Each number is 500 + 25 x the weight over its row's rms, rounded and kept within 0 to 999. Layers, rows and columns count from 0. Numbers have three digits each. The size before them is the row's rms in percent of the matrix's.

# q: layer 6 attention query, 128x128, rms 0.0475, rows 44-59,107-123, columns 0-127
# k: layer 6 attention key, 64x128, rms 0.0474, rows 43-58, columns 0-127
q107 124:484496453540510539505466541534512521538506480506524517530432443471511505482504505469477476476513502492543537486477521491502477526510475492536495483540472472484485473476478491489511504471499517490540481492499452455457478524512528498490497524499502467516496472482453487512491542471460523468450511455472513499513490516497501505523475525524518469500502545502538522480512470508460501509492
k43 129:506487470569485497487500540518525497536496500510514491518489490487493508495442463459526472493518561496540529516499533508499501475509512514488506536504498508443506501524484487536514535543520503506473525497469479496502464502493508511498502483514467477478492475503452533479474492505514548517497484555470523519524542507502502537544496532447534491466500464475545502477535474513482543487486
q44 083:467554531525506502518471460515510491485485475474500537523471484494510472527513512518510518494490519525566496475503566514575519523510508573499494514494495543453493505521494485458511482525494482519506528489481501500501496497494464471536504484460509501491491529485530501470501473544523499532491490542538484542478517472514485481473492488524489554510470468539496477513491481476508501484484
q108 135:491526486539530524525474487507463487506508527500520510527512484511498507494547481528550481481496550481532470510524534487544470514519520534520464534493487512486482532491508497498489491506486525506532501503461529512524462526463504489510483540459493491498492510519509569450510496543518450481520564522539527499477488499521473514520518529543519544513501481517494484496502515474507545475461
k44 134:497482506519523480514475477550486487541484495505484527502511451516530486463509521493487506509490480533516470485485519484564519497488481493502470498506476500512521527533473495520491494532539517489525518481483472505456462522430493493472501482516484491506466457518493456499498498518529446503509518502507476541467487526569473477444556512512492521494489476502508465470506455461496520471484
q45 100:447489501509479528467486443530493568499478514512511473533510507483475478471517487490488491519518516526531472522497530480483472487499495475493479496507520499482555463448501543443494519525489466454519480500536493458480520517464516484542522472488452515482507500501514482506445512522532489512515464487492520492502494470512509480453495464494527484442483470498481497506493531489476491529522
q109 125:452460481500465525510454498556478514484443510494513485527486526514474508461516489519474531522528536524500467483497523461495508521477490478525528479504493526461529453493484512459470487490507444476541451490502504435505472562474482493517531507540511487484501497502501524507462503511496488533502493489467504541540490480483505470471507496505515508484489493505488492477490489479475473556497
k45 128:481499499500501474470505523546537498496453496499513532509527529523518465448482492471477526529544509478535520496556496497497475456516513503470495499494510551481495476499487480506486509507467480455467504507482493473488462545498444480503545513518510510501507496479503502476492462553516492492542483533511530461502496468480461474500464465498478509489514482481471499556492493508458457547478
q46 090:489458521489491468512461485461499523475502515509511513511504515494471488484468481530453497464443543491537461469504475488495523506511506478488526525521498513457497489495506512509473454476448498503476533477523539535462455484486459541473465497494531481515528509507515486479542480535534488498483490491522447510524507472522459527456455519472506520462504499500523471525521476499511502475476
q110 135:480488506477444503494485466516499501489520507492478491483484479482435500529493485498472484491450498435500472508497490494504544495489443481477528473514493516460541517486491510508500444474469490530499559498504509494472485477491478525480529491500492476543526452490471462498536470518487508467482543505515462524524514484485467495480468517459468513478481506524533454493505462459521486512504
k46 129:519500480502477500496531492505506511517509506538464446526487495516469484513454501547478487469516486531483490449505498502470513473512462468511501522494462551512499485502477462547481479532495456497530507534560474493493519519514447522506466521559492548490520534486494502516509461529506501483453527460510493520521518488483508529481489526488478548480532459522521479503526495522482481513490
q47 101:511494466533519493528523496553525485477501501495499465504454577551521498517505507487522511471465538510514465515552495504510498481555472507506505528503505502503511485497518499506521500488541515494467549503524482480521512485493547483514520504504543507507546485468462464467468529506489503503527530536469504508553488469486487549547490499477555517493473497491477513517537511490492495474529
q111 127:521456497470465478538544471533534480453517480489470461507498498519500492525504536477482488490463525483508480492521468496491485499510475506477492515470477462460528478486493509472537536502504542469487511512497538507534472488458516461556545491539513492506497507506511493492445537526506495510509481520500491530530459472526524516499503516501560476490478492521487503511553512456481475461524
k47 125:504462505532495472511570491534502511488536513501491502498440510510488566503505525483504561533491486455511472477571499468496494510488505531522479524503523502474520503511521478518555497484464493454497522518537530465507506495493519474529490514479517496491522508449494449451525526534503477504504535502506478479515482530534520515518510524486499481510513465524489511495470533529488519503527
q48 101:515529555508536542532499498528527551537487545507476520481469557499492502525507522479473465516528511509552459497517473521493498513470511525506501511511495500494508528493511536501520541540493506522508503515546560470496514483539492517509500548492548523534501465508486475514470493504501474483530486515571538542515487471532461531499484525522519502478523485486491500492501514513492518524495
q112 128:542505550514529469523472505494507530548479533556523518443514542504497533485522513505508501511517507514526449481539457529467475522503501518506499500491478491501493507488459451483522512533503518536527467499526513495503512499526479543481477515472503469520498472494521461507462459475482494485533486515504491503487528473535469513484461543482491524481515491491460474511472499536460481554495
k48 129:496516488503495505513497513531495499499484476498464492443522520493499484459483454490477435511479498505508499495494472514521483496466522505536552517521508484522543488502464515481532480476473491513537513509469529510483518513542553542514491482541523455497470515501498520489512515468458504502500477468560522513470488454552484536480478484506550547503458494452477488507501486521482488506531
q49 098:490471470466515483493518525509494462498526479470553467497493486464497509486456448482519523494480473497493512525492486500501508469477467492491522531489508483474490477505475568507504532474523518506495461498542518504468462493439496497470455513503478484471520473468510537486507513480497513508502537482477482501542447497488468544475501563474493495509489551496481528472496525531513453508476
q113 134:526499539491499437515483513521475510510482518499528492559501484475494501528496461511538498503513467526448494546487461491494511491498496494488476528466497472457505491520455500498522525467508512507500442518516479516497496449442498500472489530500490427468541510478532521539507457490492520503495517517503473467501463483520517533461462511497530531523525485531528506515509538508494480495507
k49 132:486488479508488461509503544511457480521483489474482497543507489519497540533493502485510496516474457505476536505484472536535491529536481510479496495497539515484493444502501539542495493502471505497539514534556543484472491469504490487471489506500498504487506484475503504512550523475477515509470541497474494511487473526532568483484502518531532566499498554491519510558531525475486482523489
q50 090:523544505510509532496497472497505530517511527520514477526493480489559505521564513499478522527541475465491498504499485473553484503486468487516486490483521514493507482510511497513490453504442476518455508500545497554505465501520481462470487522514534470506478498544550497511516482487493519513494467531585510498493511496516473524486512492552488498527489505485505521443528467489512514527492
q114 134:492566516477542550529487523509499505493487490541503486522458514522553485548510543500477490517566492471516523488512508459512516518503467499528520518483504564477506479523529515528484511494502496498488512501528499544504447513519519494508489514521537519521508537539538495531510451485508534538521483509550484507507525509479488507472510532514524522543491481497504502484517508503502522488559
k50 127:505512529518517468488478507479496504503499450531510476470488498532502502520497488481501477527554502459484445467461512478577500495495534492503474494486528489489528486452491466498472451448488490462516500546522511531478459498514532494477529522486482503500454536509516496495516496441521506504482499494532466481482510462435499477505493499491488478449493503526523509525492505490457520511500
q51 098:480500487517441480504467479485528460496502503525508514534519545506490451515540561488514496531510509503504501492474545506501506522496520501508507492457525492523488479472510474566518520511457522480465533517522499496484504508535495491458484514542479495527548533503497523515511467483526480462476516520545500523523533541483526548484503509520530542479498505511476515469504460455532515477481
q115 127:497517525508484463477467551512503507521503513500517530510516492506468476495504572521526492504534546517498519478501530527539496475451504520535486511458523475492503492493522504518481493486462491484439463517496503515510536519518467485474505490528501460504507472482473466483484489501469526444482528477511487534538471497498500545468548448492503460445526478492492515535501489480536485497487
k51 124:492488492531467466480442531526543551495486515495479511488483506490510492473511564522548499478484508544505492528520501486499518483520520507513500527474521504539509516485548495507488551497435506550507478535507505492522515525475502477455493509493492530491495512526508517534512497475470510518495481509581523469547508535513507504489525512490525538466477487554480514504498495472466492472491
q52 101:508468499499493530507497526516521465524499475547487507485522482497491535523523537522515461502475500509481507518500461525508532494495500483495479508497494516509515484481477542478534534522537457474463540538439504442479464531521517540474492518535544475476504489475474545471459462532528495450509485479493528483487510526475497513486478516505480495531484495523508507481541514557486541486483
q116 130:492494498498483512487514460535480475496520507494471505478542482489523510514492495502553500509518494453475520539511486520561543482463495496530485540452518509493553546525499523512477529538501479480490509546480517449497494532519499524485512510489527515469531498545442566513483523519471480475503489496476490507480484503453486510465466515483479514502514481508496467523495495554468528515510
k52 128:496527515478495474505497514473517473511490543499500499509496501458514447485498502538470477499473518493469467511514523540539529482471464499535488483508542460553468492502479539504450518512500540469533498504480503487492487484498514505513473484488528508465535487496446481481466512519516490508478456503521486525525467538472521477470484466493467524501518508531478468501530479552434536477516
q53 088:458523534470504527483468487483483512522520521522515519495462480534534485507472491517463504449497504484577485506475495525487534495560510495480481490503485500497490543530520528512483486510456454496474522467476506531485491474493449512507512513506508458473523526529543490512505501534517491557505499483525526489479515454532500497482471504495497510512501491537513458526525546504492538543465
q117 130:490528500526464492459507489492437535523504488503502512477538484520505440496474505481448512489481515499539499516482494496499538470501500529497463503547466498474474519503479494484491495504462468474509427499513454518462522477475443482538532484506515484417507508514518483506539494506485484532503486519496521501498446507477483513520495533521525474500493489508521439506499509515506494488482
k53 129:452540518494509527486529496530493505534507527475501517479489444537470512460501500497488499521475530498505496491481529511494550504523471509453536517495472522494493515493508543544522513522502507504471472502500527554492575482457496488520525493480533489475479494514537499503507500488544519493553471488545477471490498559467496480527485493528527503499474466544522496522536510540501495509490
q54 112:474462482481473501485473508519476469474484503525518508463480498482526478451489482538516504491471494464526484493496443531453521485521504482540499507498524497526468474496485517474441517491514488488512515463481524471463507501476497566519507514505518445500510484533492480463460482515553505485523483453515553543505511526480474504487519522484470511492502500493517511544508540520535478458504
q118 124:515475454511487497528480519484500509513470507523535517478451530509512456523503506501518529507557467472481491490519499528472491472511498455508501498504491506537463476480526500512470527487488527506494533466532540483495520488470520519521491522529495465513505494539521505459513494520536521473469483530510526537509453534523499480461514485471481486471481491478565512551494545554539508471487
k54 126:504518495522482512497491505485490437457474513539494502501463503532507522524478454497477531495503476495477497514520456534460509468491522533521446520519445509506464544500516527479522486482493465539534506538494534508497518514466539518496525556493485479507495510523525495467468478492518504468513492483496558558511489516512487483459498478513494529427516505493528517514521502509500505482485
q55 093:517493468525459444477510493493490500483480469465449474460503467460536494534511488478548526497537509510486486500547524488510473498503493483539531472482521448465478464484472556479522505527536478493508478489488515484515513555479481511516493474471483531481477482473515513503526464504491496508504518558496503497473495512527492503487519482531497475523479513480488502513438486520462448511529
q119 134:502514499532479498457538503477482534492478486459464489481508433462517492563469517450537494476526484457546502495546504477454489497482494498499507484499538479464496484439501542442533486517503494533480473501511505478454456512487513487495490508491484527513485493518486482501489450520513509488504505524501488501519476528507479513474507493494469492503490520516489501545431514503476503474530
k55 129:545520544559475540488477445502486453516503472483484482498505484464520491506502502491504506540501525506489460469466531519426518480506501503542485511512525475488510486469460535520491488477477496530494515524498513482482516510486502473510477484494490576477512497494499498526492439470513488515532511504479461520544546526543473520515502509515493501501497531463473516508484528535464476495502
q56 085:528515503462481502490484533518473474544495500538498514510482449424526529498477503520488473495474445510493498505524471494477495509461498504485458483516488490505475530508520524498504510469505482472479490515483509490481478521470469514475509470498465485474485456495501507447485493535534480513517466501543504480500481536480476520560529488478473504540492504528542530481565482517489537546508
q120 137:527519497470508497486525538487479484485502481555493526498495467509550500493486480538519510496509530445504463497480460527481499510441513528487526457518486526513497471511537551487497496489490488468522459553498492521491493509498500489508501485518479478565490457448487531473479473492504493516516482513494522480516503502529480525547553514502477496528515506547473495522549502480514537539472
k56 129:514500507517500486516492492541473522488463455523541514482471497492528479539466506494481512472479491516480442516491487501526500479464504466473481479520494546513533530507521478502544542468489520497492480500477500507479521536506475499537521520505493463484505508478539492518503529483530520462485512526511502469531515513486489481519520509463520501593481541488463477517495512541489521441449
q57 100:571525511504500480536534525549511500530517512501496504473485486528501499542570501503495495525530499502484524536489519510482519465466510531508494486496514497471542525467518497475515545517475527527563456527440501503525500460521530512520460498492512513504490497499511465515485540497507515502503482528522526503474469536473531485549514477477495478522495478442538474518512487490513513505518
q121 121:543476509521481481509498541518525494518510533516502503498487516522477478571573482484482475518485510492499532459510540527508532489467508533534496491477516489480545525459488510472526526504523479514520486496446492474514488483502513516512508511464555498491528475507563489504528512462515493502519494520533517497502492497478495502516535519505495493500501519440574485503541487501541477512464
k57 123:546510511504490471520533500489462437528525531470475469498484520471510506510531507509528462462497492509521544485486494504469495517459480509494511482471530561485501528483512491461549555531523479447512476513483495498525498503453485510472475484492542505494509515495506502478512489435520494486509500480548479489474495546494500508514539497482472520454483467438506491511514487506493478529510
q58 095:494489448496507495541511478460508461484524487480517443511514549489531522533526542472504485522506493513487528515487502467512497488530461542505518487487522534525488488511497563534534501496528500524524517518493477499458496480508482471460510529531544500505519490452517532481453518469504425465508521552475507496514465473498495530514516495483530512482485490524518467507480500502487493458488
q122 134:538508429487506502529479492446497528491509489528525493536499508534498481485502504498515510532497512475502474552523544480488491515498459527487533510501497484537532493467493570571511512475510498505528500477487506488459531498483464505472503497446544519497502493501508502507503483508493527530492524492439544511489476484456502477499530487453494517476493513484501499457493486474436477495497
k58 127:531488471510489466491514532476506488472526563484520493512519513556499488547501456477482503499520493507479474514519518518500478519464478543493547517530511476522541505499465527531499458501529538492496482464509473516467568505479487498484515531540529533503494476520546534473483522497470515499518542562510483490515512490497516520497533502445493499494533519540503524485500495493466468506494
q59 096:449466469539515481518476504431524470474493486527528518492516553490532538499482510499496511501506469506487524473453532502529517514494532522553545529499523496481514524511479519468496517520520499478499499551531480559505501518503492479469498450458509520500470469487493496510518503544501501533532508540538488521488481503504516532510497517497502544538506498514494494485434506524505464476511
q123 132:485486455525526494540492501465548513494546444504543523507532531511507513473518512485448495510540456481493505508494475523518532540491508512546517531503487488463541490507507531493504479553503521450480483512527479515535492522514455525513491477474499493517489460516508506517524515540484491513527476507537507534484486540524543527484501505484466525497455521517485527529517506503486492441507